{
  "num_hidden_layers": 9,
  "hidden_size": 512,
  "num_attention_heads": 4,
  "num_key_value_heads": 4,
  "head_dim": 128,
  "intermediate_size": 2048,
  "vocab_size": 16384,
  "hidden_act": "squared_reglu",
  "norm": "rmsnorm",
  "norm_place": "peri",
  "norm_eps": 1e-06,
  "positions": "none",
  "qk_norm": false,
  "attn_scale": 0.124,
  "bias": "qkv",
  "tie_word_embeddings": true,
  "parallel_block": false,
  "extras": ["local attention windows", "gated attention", "short convolutions", "capped logits"],
  "init": "normal",
  "init_std_qkv": 0.0336,
  "init_std_o": 0.00791,
  "init_std_up": 0.0336,
  "init_std_down": 0.00396,
  "optimizer": "muon_variant",
  "learning_rate": 0.00774,
  "lr_mult_o": 1.65,
  "lr_mult_down": 3.0,
  "beta1": 0.93,
  "lr_head": 0.0186,
  "max_grad_norm": 0.5,
  "warmup_steps": 200,
  "schedule": "cos",
  "final_lr_fraction": 0.0,
  "batch_tokens": 131072,
  "max_seq_len": 1024,
  "doc_mask": true,
  "train_tokens": 1133000000,
  "max_steps": 8645,
  "dataset": "wikipedia_en"
}
Each number is 128 + 32 x the weight over its row's rms, rounded and kept within 0 to 255. Layers, rows and columns count from 0. The size above them is the row's rms in percent of the matrix's.

# layer 3 attention value, 512x512, rms 0.0804, rows 58-84, columns 256-383
size [102 104 102 107 102  86 105 112 114 100  95  99  96  97  99 104  99  81 108 101 102  90 105  92  96  88  97]
[[127 143 174 169  95 152  98 128  76 157 137 128 134 123 186 180 165 114 105 151  99 107  96 104 140 130 215 153 109  86 165 138  97 118 158 134 100  91  92 173 150  92 110  69 137 124 123 120 136 168  91 124 135  81 166 111  89 168 163 102 137 126  68 119 120 129 125 134 193 146 150 109 168 126 115  93 216  87 132  96  94 164 151 165  86 138 107 116 133  62 135  99 109 115  89 141 134 121 220 144 126 138 125 142 134 147 138 159 121 121 135 164 147  70 111 144 125 156  52 178 143 168 117 107  72  96 103 198]
 [ 96 158 109 103  58 105 132 135 123 141 126 103 140 102 110 174 123  86 142 110 192 156 170 177  94 167 167 189 145 112  74  92 178 156 157 158 103 140  98 141 153 134 127 171 156  97 139 135 164 112 130 152 135 135 105 158 139 130 111 144 220 112  46 146 176  96  66 150 109 128 131 114 118  64 177  76  88 114  83  77 197 128 113 160 122 121 163 127 134 104  61 112  94 149 109 174 144 136 130  90  83 128 105 140 130  64 162  92  79 150 173 145  90 109 119 116 110 166 143 124 163 124 147 134 128 149 135  91]
 [102 200 122 159 156 137 121 136 106 145  94 105 119 174 143 112 167 142 146  94 133 174  98 134  65 125 148 148 227 176 181 147 133 117 131 117 105 139 128 159  86 131 107 116 123 127  79 164 100  90 155 107  85 123  84 160 118 132 165 163 139 124 130 161 173 162  93 112 156 152 147 120 139 103 117 158 159 139 110  66  77 137 126 115 161  77 105 193 136 135 103  95  57  88 125 115  76 126  99 113 125 109  95 100 124  99 127  71 124 181 103  80 163 164 177 148 152 140 149 121 116  86 127 147  97 125  83 171]
 [161 118 114 139 116  89 163 177  99 100  88 114 124 149 166 153 150 164 150 163 190 162 151 106 106 119 101 117 148 152 165 159  62 115 145 133 111 150 126 133 133 104  70  52 115 147 184 100 108 128 106 132  89 121 106 145 112 166 120 125 119 125 155 127 167  91 130  84  95 154 123 185 129 161  70  63 162  98 121 122  87 122  40 114 104 179 140 132 136  90  97 149 106 148  82 125 133 122 130  85 180 126 127 177 105 143 182 135 126 121 129 118 121 163 147 116 119  70 113 169  66 139 158 122 181 172 104  98]
 [181 161 137 201 135 116 130 130  77 143  91 107  54 145  71 110  61 166 137 123 197  52  93 110 115 172  95 114 159 141  96  96 180 131 104  80 139 100 177 117 106 157 156 118 114 103 102  98 135  98 102 119 131 126 168 104 148 119 124 116 133 146 168 124 149 166 115 195 146 169 160 152 101 123 142 141 142 122 104 135 116 174 124 161 123 195 100 105 129 102  96 181 156 185  84 160 111 141  95  96  98 207  89 143 123  82 115 138 181  79  98 105 134 108 166 123 122 133 164 130 121 179 108 168  72 132 138  62]
 [145 128 117 142  82 185 117 152 128 176 105 191 142  96 148 157 165  91 150 113 136 168 126  85 100 159 143 136 157 157 123 137 126 150  97 116 119 102 177  83 144  67 107 108 117  83 131 157 159 120 150  99 143 144  49 110 169  88 138 170 189  97 110 130  85 149 161 137 130 106 134  54 136 173 108 136  77 148 135 115 157 113 159 122 175  89 137 159 119 149 125 120  69 121 184 128 170 135 126 103  67 113 105 156 123 194 185 108 191 147  95 102 128 122 132 143 141 157 110 142 136 123 124 128 123 116 139 135]
 [146 214 153  87 105 169 139 185  81  85 143 122  69 104 135 112 170 179 137 127 135 147 132 162 185 171  89 178  76 120 161 136 125 107 139 132  75 157 129  89 123 138 158 126 107 131 160  97 143 101  96  84  76 152 157 123 140 113 143 105 171 139 111 117 116 115  82 166 174 144 148 119 128 136 142 105 139  82  68 130 143 103 135  86 171 128 151 138 132  88 144  99  91 154 141  96 109 175 101 124 114 105 198 156 133 106 104 154 149 157 134  99 185 170  97  55  68  82 123 179  80 182 130 143 150  80 102  86]
 [143 159 140 178 158 137 201 100 154 170 133  94 113 138 221 127 182 118 114 132 144 217 134 118 101 126 121 127  87 119 141  92 132  49  80 136 119 176  80 140 219 206 113  53 159 138  95  97  92 130  86 107 124 161 124  73 179 120 128 136 114 116 129  94  51 129 129 107 158  98 131 120 154  97 144 127 150  92 158 119 157 102 124 213  96 149 157 103 119 123 207 162 113 119 164 147 103  80 136  94 209 147 118  77 173 110 117  73 122 133 123 121  99 121 100  94  46 127 135 150 134 152  62 108 128  91 121 121]
 [109 105 139 153 151 124  97 175 144  83 109 172 176  67 191 178 158 131 138 126 149 138 140 148  78 147 147 115 115 121 125 148 104 154  86 113 149  97 121 196 189 148 151 169 147 181  93 161 120 110 126 108 126  92 136 134 110 112 177 129 107 102 108 157 112 116 139 133 150  91 112 143  78 146 112  69 143  97 124  88 132 144 107 103 140 124  68 124 117 113 147 117  84 181  82 112 145 143 165 104  89 112 168 118 111 150 148 110 144  62 134 102 136  69  64 113  94 199  75 155 181 160 142 127  95 166 139 164]
 [135 130  84  64 126 125  94 133  94 123 159  77 142 145 149 111 110 144  86 135 147 152 106  94 183 134  72 127 110 149  78 113 136  86 132 113 123 139  72 142  62 142 120  63  90 109 144  41 113 122 162 102  96  88 104 102 105  53 156 138  77 153  69 144 107 119 126 157 102 161 179 135 120 151 155 123  77 160 145 184 131 102 140 108 103 106  74 106 126 118 116 157 139  65  82 132  69  88 191 127 146 144  94 118 146 121 111 146 118 131 102 155  89 142  83 101 136 114 133  91 120 187 146 148 159 146 191  97]
 [131 119 175 117 171 120  79 126  91 147 133 134 188 160 127 134 153 195 165 131 128 111 209 133 107 158 116 145 117  70 109 107 110  96 199 119 196 170 112 188 148  83 175 100 117 183 144  72 176 126 102  76 141 159 139 101 150 128 167 102  93  95 169  94 129 108  88  92 133 140  95 111 132 121 151 128  99 143 153 184 126  96 157 142  65 141 118 105 126 100 111 122 163  74 151 157 159 178 101 136 140  96  91 139  76 134 156 143 138 124  85 155  96 146 125 168 158 124 175 107 155 139  95 155  78 158 114 147]
 [ 96  75 216 107 175 163 127 121 168 112 116  99  61 175 133 177 113 175 146 110 172 130 107 138 138 164  94 136 111 133 144 142 156 145 165 201 142 149 155  76  71 120 112 180 141 105 121 161 184 173 154  59 105 191 135 167 122 100 131 131 135 100 154 102 105 127 128 118 101  93 169  82 148 222 146  87 180 141 109 178 121  81 249 157 123 125  61 100 117  86 101 175 177 129 140  71 128  92 136 125  91 180 122 166  55 145  45 163 114  89 116 127 159 139 128 116 138 119  91 106 139 109 134 120 183 118 134 128]
 [125 105 126 118 108 103 151 173  93 177  98 110 155  59  56 115 143 197 119 103 141  58 171  65 154 144 100 140 138  92 181 168 156  55 156 125 151 117  92 121 143  87 134 118 165 126 107  77 169 164 142 146 125  85 120 143  98  92 187 114 128 124 103 113  88 121 125 135 129 103 156 159  96 146 116 111 138 133 112 144 167  97 107 106  78 132 152 155 181  78 176 106 131 121 168 138 137 158 113  89 192 128 162 142 116 117 227 165 126 150  75  97  98 156 106 141 138 152 149 171 104 185 127  93  97 133 136  66]
 [ 85 135  83 188 125 115 132 130 157 159 134 145 134 129 120 124  54  83 121 155 188 179 190 161 141 144 100 137  88 147 124 156 145 123 168 119  69 136 131 109 149 141 158 121  82  70 162 136 157  94 162 169 167 104 126 120 125 117 130 161 109 112  58  87 201 143 105 115 103 194 165 153 134 110 119 127 161  75 148 137 132 168 195  56 153 110 152 123 169  99  92 168 110  82 107 142 197 102 113 120  70 102 144 184 142 176 190 146 110 149 101  84 138 120 154 130 169 132 169  54 101 160 139  89 139 127 145 153]
 [164 152 143 125 102  78 134 111 171 108  97 106 118 106  88 157 116 139 112 137 139 131 136 130 132 141  52  91 107 153 138 148 108 115 117 117 115 130 112 129  93  89 150 151 155 126 106 121 123 204 132  61 144  89 148  69 128 108  99 109 180 147 167 156 168 142 106 115 158  90 102 135  92 111 169  59 136 149 116 172  83 130 152 107 108 141 157  73 111 149 105 137 149 171  92 144  42  71 184 154 186 146 104 130 140 140  79 112 140 189 195 142 133  71 127 161 150 168 113 142 146 168 132 148 119 105 115 140]
 [130 138 110 123 134  74 144 162 139  45 103 129 115 156 105 112 137  68 139  65 120 130 118 140 132 113 102 115 146 131 109 168 163 120 121 134 166 128 168 131 120 121 124 170  84  90 111 100 138 158 116 131 164  95 157  80 122 136 132 105 112 102 103 173  90 214 138 147 102 117 139 156 112 136 123 142 133 118 137 103 138 121  99 201 135 102  88 148  92  76 135  99  79 157 124  98 162  95 146 103 104 136 134  74 110 142 135 208 124 116 133 167 116 113 112 165 140  97 182 188  80 147 172 150 119  83 172 124]
 [128 156  93 126 173 177  93  60  73 143 112 147  91 113 117 145 174 129 109 120 149  75 186 150 111  96 210 156 145 132 178 103  90  71 142 127 162 157 119 126 115 155 127 155 179 123 141 107 146 101 114  64 143 127 121 113 123 139 139 163 129 139 122 111  84 142 192  78 153 151 122  97 115 104 176  98 153 122 127 101  82  93 113  65 204 126 181 122  86 141 117 163 106 121 140 136 147 203 183 109 145 137 140 160 105 118  70 101 134 166 107 134 130 159 106 137 166 127  69 150  95 129  88 105 161 166 103  89]
 [163 123 144 151 159  71 130 117 150  96 126 172 144 102 116 127 127 106 189 146 136  99 141  86 169 122 163 102  93 123  71 147 118 135 129 105 156 174 138 142 138 104 141 188 101 155  73 162 134 103 107 175 121  67 147 131 152 148 135  92 105 173 152 168  89 175 128 131 131  72 132  94 153 106 168 125 176  95 190 108 111 111 161 147 182 174 115  91 109  66 181 119  90 124 174  82  90 126 165  71 120 119 113 118 202 100 129 130 106 102 132 155 133 138 111 214 168 103 113 154 172 108 144 114 108 133 115 124]
 [137 128 147 128  94  70 168 136  86  94  99 173 101 167 109 155  71 141 100  17 119 158 122 101  50 177  59  79 163 125 143  90 151  82 166 164 189 118 121 119 126 135  81 149 137  99 161 127  96 118 148 119 162  64 169  90 166 191 120 179 160  84 158 120 196  90 118 103 140  90 184 123 103 179 170 134 118 109 119 166  86 107 121 167 128 141 108 130 153 105 104 117 138 159  90 126 104 127 126 103 135 101 156 156  89 108 127 111 124 138 194 147 163 160 163 137  73  56 143  98  96 141  92 147 129 152 100 112]
 [110 152 162 176 130 122  98  84 223 196  60  72 121 166 154 174 128 138 123 149 153 146 178 147 128 124  97 162  74 180 143 148 117 146 105 122  76 164 173 157 172 117  88 117 109  74  80 115 141 152 119  95 116 166 168 134 150 168 140 116 105 112 112 118 123 178 105 156  42 112 133 137 147 119 118 157 160 113 145  81 149 117 117 137 197 138 122 137  80 128 182 159 203 117  84 112 161  99 119 106 188 155  67  85 115 173 148 102 122 128 150 146 118 107 152 158 117  81 163 137  99 142 146 133 106  71 187 181]
 [146  87 148 171 106 101  97 111 135  87 118  92  55 116 128 137 188 139 149 182 106 114  29 138  94 152 118 112 125 156 163 172 136 129 144  80 134 100 112 141 139  90 105 161  87 101 125 131 159 158 165  79 121 135  81  79  69 165 106 118 115 108 107 123 110 119 121  81 174 120 139  88 110 168 168  93 119 111 130  95 137 142  98 114  80 158 114 167  79 165  77 126 100 125 153 159 112 161 113 165 125  64 144 124 112 116  98 145 189 187 154 157 181  84  53 106 163 149 134 132 192 149 130 121  83 107 127  84]
 [ 66 133  96  95 147 161 152 101 177 139 133 118 136  99  97  92 109  90 105 113 126 136 149  43 167 116 100 131  98  63 119 112  90 106 150 172  73 106 133  99 145 152 135 105 139 148 126 106 148 157  91 194 177 175 130 152 124  93 111 141 159  74 112  51 136  99 146 170  90  89 123 162 156 133 108 122  82 176 140 187 114 133 133 122 129 142 108  83 154 102 179 118  69  71  81  82 126 177 114 122  42 118 142 140 131 117 156  89 137  98  73 155 124 157 101 110  88  86 151 140 116 128 130  74 197 162 140 117]
 [102 191 120 111  75 137 134 149 110 144 162 138  86 169 102 147 157 115  87 146 123 133 140 146 172 109 107 156 154 116  90  91  60 117 147 140  94  74  94  82 138  75 155 137 140 161  86 109  78  99 152 177 106 107 201  54 120 134 108 116 146 126 116  36 182 144 154 124 136  94 124 153 102 129  84 127 124 129 139 112 215 139 162 132  82  94 120 171 144 125 144 170 140 138 117  95 161 162 142 158 145 141 131 133 140 150 157 120 104  78 138 115  89 181 149 155 106 122 117 110 173 107 172 119 186 110 198 134]
 [ 80 137 103  45 143 125 105  84 133  76 168 122  84 104 191 137 109  87 138 102 152 112  73 110 109 135 194 143 116 128 106  95 119  76 119 133 135  67 119 172 200 167 175 125 108 174 153 109  84 152 143 150 144 111 101 180 165 130 128 158 116 142 130 117 139  89 136 119 110 122 123 150 161 133 179 164 118  96  95 161 137 131 141  63 136  85  86 138 132 117 192  82 109 156 105 137 143 126 121 130 133 118 166 157 115 131 144 186 111 116 133 121 167 105 146 135 153 150 120 124 103 102 112 139 108 149 162 122]
 [130 126 150 107  93 144 166 103 116 137 130 105 143 142  98  92 190  89 133 141 153 155 129 158 148 162  90 100 124 122 114 124  66 130 179  70  79 197 144 136 134 122 139  93  86  91 141 110 117 135 160 152 167 108 143 135  98 137 100 107 166 113 124 142 104 136 124 167 107  90  79 122  97 150 119 144 111 156 169 171 124 122 159 100 119 208 145 154 151 195  80 129 122 179 137 141 115 124 168  69 127 160 153 110 175 120 156 160 153 168  94 139 120 171 145 137 150 165 127 147 182 113 140 156 102 149  86 128]
 [ 77 168 131 120 103 191 204  81 122 160 123 102 130 104 129 160 168 116  92 157 128 113 142  93 190 158  85 203 132 137 141 147 162  91  95 144 108 169 129 135 177 120 127 123 151 148 137 123  99 168 119 113 181  96  67 139 127 130 123 125 139  90 128 176 119 125 129 145 130 116 114 143  68 151 169 118 142 146 168 167 144 158 146 129 119  68 169  93 118  44 157 116 138 122 119 203 132 123 170 119 117 126 156 198 125 115 136 130 137 124 107 104 108 140 129 113  91 115 120 125 157 110 153 148  83 113 200 110]
 [133 106 104 129 155 160 113 194 120 132 152  87 158 136 159 136 108 119 129 115 213 152 125  80  89 129 141 113 151 101 107  83 168  89 154 137 113 140 124 134  44 166  80 164 108 147 132  57 140 109 151  88 139 155 133 126 127 104 148 147 164 112 208 168 105 134  93 146 120 112 137 117 139 130 164 143 117 149 172  72 131 126 114 132 152 122 178 122 135  74 152 161  93 129 136  97 133  76  70 175 134 105  75 102 113 121 105  89  86  77 134 141  73  91 181 149 169 130  72 140 151 138 150 103 132 115 103  68]]
# layer 3 attention output (transposed), 512x512, rms 0.109, rows 58-84, columns 256-383
size [ 95  95  99 101  97  94 102 100 101  96  94 103 101  98 100  98  96  83 100  99  96 108  95  96 101  90  97]
[[ 93 164 139  78 102 124 131 111 164  96 132 142 110 112 134 234 149 126 170  83 148 134 120 130 133 159 139 121 128 125  66 129  94 218 150 166 164 132 115 104  79 170  60  75  47 155 105 161 156 147  89 109 146 117  63  73 143 169 125 167 159 156  94  95 112 177 131 143 114 121 139 109 134 105 156 128 163 162 173 133 161 132 161  95  62  45 111  99 126 121 117 127 166  85 106 187  79 147 119  72 154 133 127 126 133 102 186 109 123  65 119 120  85 119 197 177 130 128 178 130 172 156 113 113 133 154  94 144]
 [152  95 172 100 125 129 190 127 163 129 128 101 167 135 172 160 146 104  71  65 155 151 149 169 126 157 132 170 181 140 141 120 181 149 107 134 113 154 105 140  77 178 118 162 149 104 161 165 146 133  83 128 105 248 111  97 157 150 122 103 163 111 129  86  84 142 126 113 110 126  53 134  91 108 152  41 156 120 130 106 167 117 109 185 121 114 143 204 114  90 158  71 173 112 172 136 140  89 144 173 119 125 126 120 141  69 111 146 127 110 186 101 120 144 147 194 150 138 133 134 101 147 189 127 126 114  81 158]
 [125 196 147 181 112 125 115 127 121 157 174 140 122 135 119  92 114 122 174  89 103  85  59 114 114 165 153 150 163 114 114  54 134  84 156 149 136 147 149 145  91 115  74 111 111  61 126 152 118 151 143 161  82 170 194 126 125 101 117 137 220 155  77 114 187 119 118 109 202 137 113 120  98 116 160 121 108 123  76 141  94 169 146 129 122 119 131 169 124 129  97  29  61 133 146  90  88 155  41 209 100  77 172 128 112 140 136 106 160 128 183  89 148 151 111 144 137  89  80 112 105  98 162 133  75 130  98 199]
 [171 124 108 115 103 100 168 155  91 158  60 142 166 114 159 167 119 172 111 115 175 182 147  82 108 105 131 116  81 119 130 176 123  85 187  71 146 119 155 138 167 136  53 138 140 169 146 143 132 105 116 173 120 139 169 132 147 194 139  87  95  77 139  55 144 116 125  73 125 100 108 153 102 147 180 101 137 138 126 113 124 161  89 113  84 130  64 132 116  73 163 176 130 201 123 135 147 144  88 104 180 139 163 106 205 112 126 134 108 107 100 119 170 170  94 147  94 174  83 179 132 167 194  81 155 159 167 121]
 [126 128 115 121 150  46  91 142 169 136 106 165  82 131  89 139  96 102 125 123 125 112 121 106 106 171 110  80 101 121  67  94 162 112 104  94  74 128 150 147  90 130  96 105 120 170 146 133 190  89 156 145 141 113 123 148 167 125  93 106 107  87 158  85 154 121 116 159 102 106 172 137 127 123 145 129 160 127 100 159 182  97  73 130 157 140 115 100 125 117 162 131 145 156 146 100 111  67 141 136  72 160 150 169 148 124 100 110 159 142  90 180  97 104 193 109 132 141 119 104  95 105 117 156 164  91 146  78]
 [113 129 109  82 115 152 122  60  99 121 118  86  56  96  98 129 117 168 103 182 106 162 114 119 119  98 174  95 120  76 154 137 136  71 111 189  82 172 114  89 160 188 122 104 131 204 134 138 113  98 124 117 107 115 126 110 132 112 138  93  79 113 114 106 149  82 117 195  94 118 140 145 151 145 137  91 157 114 140 108  86 104  90 154 149  94 208 130 103 126 212 114 111 111 108 138 224 139 128 141 159 113 117 166  56 105 163  99 127 202 128 126 113 125 148 151 138 104 104 128 148 118 174 136 153 113  99 105]
 [158 122 128 107  21 156  89 113 105 136 138  93 101 112 151  99 162 141 104 115 183 138 125 138 116 169 169 157 143 189 122 154 164 105 120  96  80 153 143  95 109 125  99 126 104 123 139  97 177 111 115 124  79 137 130 163  81 129  91  90 130 190  97 127 106  70 103 149 132 124 117  98 194 121  95 123 145 156 173 153 117  90 135  29 184 137 140 127 132 111  94  40 124 103  62 158 162 175 105 168 124 147 171 157 152  59  47 148 144 130 117 160 114  87 152 150 120 123 150 166 129 109 127  92 139 132 142 163]
 [132 143 175 118 133 138 144 166 139 109 160 126 145  79 151 147 149 123  67 111 145 201 146 124 131  88 197  71 103  88  88  60 136 123  63 118 102 163 124 127 209 152 133 114 131 198  88 112 152 177 129 106 116 167 107  85 163 163 152 111 128 101 134 114  62 159  94 167 113  92 110  83 141 157 139 153 172 111 202 127 149 127 139 103  91 170 170 135 158 156 148 115 141 165 123 108  86 110 110 134 121 134  94 133 145 128 139 103 151  95  57 114 111  72 139  73  48 125 119 167 139 125 145 113 123 107  99  84]
 [175 128 142 153  88 135 124 172  95  93 141 132 153 118 156 201 136 143 153 136  80 125 106 139  67 171 114 143  82 137 146 152 120 161 135 109 116  97 110 179 156 112 114 165 127 135 140 139  62  77 141 108 100 120 130 138  93 117 169 114 122 135 133 189 100 153 221  79 140 146 131 105 106 150 136  77 108 103 109 129  77 146 144 151 110  95 116 134 144 131 117 109 113 139 117 113  86 155 166  58 146 106 146 127 106 156 112 137 102  88 194 118 142 124 126 122  90 148  79 105 142 168 112 113 111 188 128 204]
 [ 66 137 142 139 163  85  81 114  80 107 140  98 121 157 146 153 103 106 135 153 118 104 108 141 153 148  93 171 178 142  99 160  96 117 117 152 144  76 109 107  94 134 146 125 115 130 163 136 102 106 142 111  86 133 162 129 154  90 118  97 139 138  66 121 134 102 138  96 129 144 130 178 194 153 141 171 126 186 186 155 128 154 144  87 129  64 134 132 136 126  84 127  77 135 109 165  77  85 164 200  42 124 121 150 114  43  76 116 110 121 164 101  96  70 144 155 138 125 138 136  92 163 165 142 127  61 143  89]
 [ 63 103  63  97 177 128 170 179 138 153 113 123 120  57 125 124  92 107  86 153 154  88 134 109  90  80 122  77  89 101  90 112 138 157  96 107 149 155  79  70  95 175  90 113 108 114 117 126  97 104 181 182 152 175 121 155 110 167 133 106 126 127 127 111 124 188 157  74 107 123 126 103 118 136 121 140 113 180 158 118 138 124  56 156 155 158 141 138 153 155 134 139  72 156 119  81 126 144 140 173 164 101 123 118 150 149  96 101 135 120 119  96 124 112 115 149 193  95 113 152 114  77 126 146 127 175 103 164]
 [ 48 120 162 127  80 153 106 122 205 138 111 125 118 165 111 121 104 107 109 114 186  94 142 112  73 114  91  83 120 104 115 173 115 157 125 125 113 206 152 135 119  70 131 138 164 123 172 149 219 133 101 108 175 143 147 178 193 140 115 137 127 113 118 134 148 102 115 146  75  95 168 131  70 145  89 154 141 127  83 173 187 190 140 125 175  77 145  82 165 151 143 108 175 129 194  68 119 103  82 142 116 131  75 136  95  98 114 142 129 120 138 187 150 112 118 117 116 137 141 138 181 122 101 110 157 135 126 102]
 [131 100 122 139 102 101 193 134  35 159 131 166 154 106  79 150 145  97 103 156 135 160 135 130 126 134 109 196  92 111 107  80 129 135 176  74 158  88  88 159 115  77 105  74 121  70 179 118 124 157 115 122 153  91  90 109 124 127 139 147 151 112 143 170 114 151 121  83 177  80 110 186 112 151 186 143 185  98 164 180 143 115 147 105 119 171  74 106 141 131 155  94 117 131 108  91 153 126 146 109 115 146 126 113 157 223 155  93 116 161 151  98  86 119 102 166 231 122 162 145  67 117 113 125  92 136 139  71]
 [102 178 142 157  97 155 113 110 172 146 109 124  95 103 139 121 103  96 163 135 154 110 124 126 140 120 151 131  82 100  80 153 114 117 115 120 137 136 129  99 190 102 117  98 133  60 142 106  83 104  74 143 173 160 150 105 163  88  88 119 147 126 105 102 168 179 203 159 138  62 108 117  89 175  74  86 146  99 105 123 183  84 111 137 180 192  79 129 119 136  96 128 115 120 192 191  84 108 173 129 137  94 169 121 128 144 112  96 166 120 115 109 141 146 133 142 127 124 109 138 115  70 152  95 132 127 160 168]
 [121 129 130  85 100 154 141 169 158 175 109 134  81 172 137 130 160 135 151 147 206 143 134  82  93 168 123  75 158 141 101  78 131 163 103  97 107 143 110 108 124 153 136 165  96 144 190 136 118 121 127 187 130 133 117 126 124 150  74 137  96 140 151 160 141 121 149 116 145 102  99 177 126 147 135 157  79 164 142 111  87 150 166 172 110 154 158 145 124 171 127 147 155 107 148 162 117 112 121 122 137 107  88 112  57 121 126  95 165 134  91 159 136 121  74 116 127 129  90 176 162 166 112 131 145  41  50 123]
 [150 107 153 186 143 154  89 132 141  90 108 152 169  99 148 132 138 128 119 116 157 120 121  91 138  56 114 177  85 119 160 170 186 114 112  77 132 123 156 118 153 145 125 116 148 154 150 112  89 148  89 147 145  85 178 134 145 158 134 121 167 131 103 115 133 103  90 107 127 147 154 169  78 132  81 160 170  97 109 129 158 145 125 146 136 166 102 126 158 105 171 140 164 122 155 131 105 118 133 175 121 181 105 119 102 125  89 100  90 124 143 144 178 124  92 171 108 142 125 163 132 112 128 160 102 114 132  57]
 [151 102 158 189 112 123 160 120 111 191 132 154 171 127 147 157 178 127 133 177  55  95 189 182  68 172 116  93 130 134 138  89 106 154 111 132 102 134 177 115 115 115 107 147 167 110 131  77 114 169 140  54 108 144 160 171 147 131  37  54  72 127 185 128  83 151 119 166 175 118 145 134 148 150 105 125 127 189 130 145  69 133 151 112 120  74 121 105 100 142  93 161 105 189 151 121 143 182 153  97 139 147 167 148 152 119  88  66 194 126 107 130 142 133  98  66 160 115 109 157 178  89  87  96 118 121 197 139]
 [ 95 139 114 152  76 125 140 178  70 161 150 122 116  44 162  84 138 111 106 122 131 144 134 172 127 167 164  83 155 122 111 120  84  88 162 132 164  99 154 138 130  65 144 113 157 155  99 139 157 140 170 155 117 164 136 131 198 101  88 123 187  84 120 143 132  68 136 148 161 123 108 158 126 142 116 122 138  82 112  86 184 188  81 133  85 127  82 117 132  96 138 159 110 157 140 181 147 108 155 155 146  90 115 123 117 167 134 135 125 149  91  67 120 159 171 125 122  95 113 140 164 179 103 127  63 167 118  80]
 [129 104 187  82 136  81 157 125  65 160 135 159 141 153 102 114 107 121 142 166 124 168 105 136 144 139  76 109 124 111 153 163 154 201 140 100 139 126  60 171  94 140 158  88 134 154 105  91 124 168  78 110  89 202 135 152 163 191 103 118  73 107  98 152  88  80 176  75 154 132 183 137  76 206  97 160 145 142 121 129 144 121 139 139  89  61 140  80 138 133  89 116  86 123 125  97 145 126 101 178  97 112 134 165 152  67  98 162  63 137 120 122 146 154 189 130 105 122 117 111 119 109 149 101 134 201 115 109]
 [111 124 173 119  63 114 143 170 191 165 113 120 160 174 115 153 118  98  82  96 137 132 112 183 158 125 136 178  90 108 133 101 136 127 168 163 160 157 108 153 126 124 199  55 149 115  96  96  44  99 147  74 160 101 105 104 104  88 105 156 131 152  42 126 126 154 144  59 122 173 140 115 170 119  80 129 140  91 149  67 175 152 132 145 113 185 130 162 122 128 158 202 109 135 110  90 164 121  97 123 179  82 119 109 111  83  88 137 167 178 147 100 110 183 184  98  99 119 121 148 156 118 154 134 108 119 152 130]
 [115 123 130 162 117 131 107  58 117 140  61 138 101 140 122 134 134 205 138 159  96 145 105 151  74 148  66  83 144 158 160 110  95 136 137  77 118 157 166 137 135 126  47  91  93 105 164 161 149 155 161 178 124 164  96 141 110 134  83 118 159 122  75 133 106 165  92 118 176 132 153 123 125 162 100  49 152 109 126 123 152 124  87  47 148 130 165 151 102 210  86 102 199 147 152  94  84  95 117  99 124  76 156 152 120 131 104 201 138 154 123 118 161 119  79 172 190 161 156 183 148 130 127 143 109 135 139 131]
 [ 49 117 161 134 162 124 152 128 212 135 128 156 111 113 138 134 129 116  53 151 127  84 206 109 132  47 131 117 172 118 135 137 122 123 104 134 148 138 114 121 118 109 159 154 110 143 153  81 158 148  80 144 186 112 109 146 161 190 116  82  75 137 151  99 174 100  72 122  69 127  89 161 142 122 102 102 134  91  83 137  86 136 141 143 133 129 110  60  88 120 152 117 208 100 140  65 142 164 143  70 110 181 102 150 147 159 154 100 201 145 104 178 150 111 136 103 123 153 117 164  69 140 128 118 167  99  58 114]
 [ 96 163 167 124  93 101  98 129 146 144 156 150 119 174 161  74 120 120  88 161 149 161 120 144 143 128 172 162  86 135  53 119 100 121 101 103 118  78 154  43 131  82 141 130 152 108  67 104 123  94 153 146 130  65 205  81 117 155 100 103 159 130 107 146 141 135 159 178 183 117 132 114 179 109 117 147 189 105 100 100 152 145 155 121  99 155 100 131 107 115 119  95 128 163  86  91 125 133 203 135  77 148 118 129 107 121  78 147 127 154 154  94 136 160  92 128 154  94 122 115 159 155 150 130 114  74 177  94]
 [135 140 109 154  64 186 126 157 107 135 157 144 128 133 155 189 116  99 142 185 158  59 134 102  90 143 198 116 134 127 150  96 144 129 156 131 105 166 174 128 100  72 138 145 114 108 165 134  79 131 164  89 114 197 122  90  97 124  76 138 181  73  76 113 106 182  96 157 167 102  94 154 160 145 143  81 114  90 125  93 155 125 154  90 130 166 136 128  82 195  75 121 151 150 140  63  71 167  86 155 143 113 154 115  95 123 141 110 125 182  87 166 125 115 157 102 145 199  68 141 144 162 125 129 135 125 120  50]
 [102 159  81  94 166 123 107 168 114 151 104 164 180 138  18 127 147 181 182 114 158 122 173 184  89 146 101 149 144 107 149 131 157  46 161 153 120 127 100 148 152 133 145  64  99 118 146 140 146 119 149  78 124 118  82 144 156 101 111 151 120 139 153 102 144  87 121 126  81 107 141 100  56 110  50 109 147 107 107  83 107 176 106 111 166  81 113 156 177 123 164 113 106 124 113  97 112 125 120 122 150 158 166 118  85  92 132  78 122 143 109  87 173 124 137 178 166 114 142 117 113 190 111 113 147 121 104 119]
 [186  75 129  68 145 101 105 112  97  70  92 127 109 141 110 105  71 157 137 119 144 124 143 116 112 118  70 192 124 167  91 155 103 108 184 172 126 180 204 140 114 173 138 204 133 118 125 133 149 126 113 119 105 160 136 135 133  64 118 117  97  92 104 120 128 155 118 147  61 155 135 157 153 116 139 106 127 117 132 164  97 113 137 119 176  94 131  95 132 116 143 167  71 137 107  75 100 128 116 124 191 114 110 126 128  98 147 124 163 131  89 149 126 152 122 185 158 129 137 160 126 167 121 119 124 153 145  70]
 [149 128 135 113 149 118  32  65  84 129 106 111 139 130 166 143  74  72 127 123  89 162 100 137  99  91 125 149 121  95 183 139  89 162 152  78  97 166  69 158 107 176 134 169  81 130 134 191 127  75 172 128 154  69 164 119 117 109 129 118 166 104 139 169 116 117 130 148 178 146 121 150 111 135 139 178 130 121 133 148 101 125 137 115 118 214 146 152 189 102 101 148 135 158  96 148  87 154 189 171  71 105 163 120 165 137 168 124 155 158  93 134 152 165  93 158 135 146 195 131 144 131  93 177 109 159 129 104]]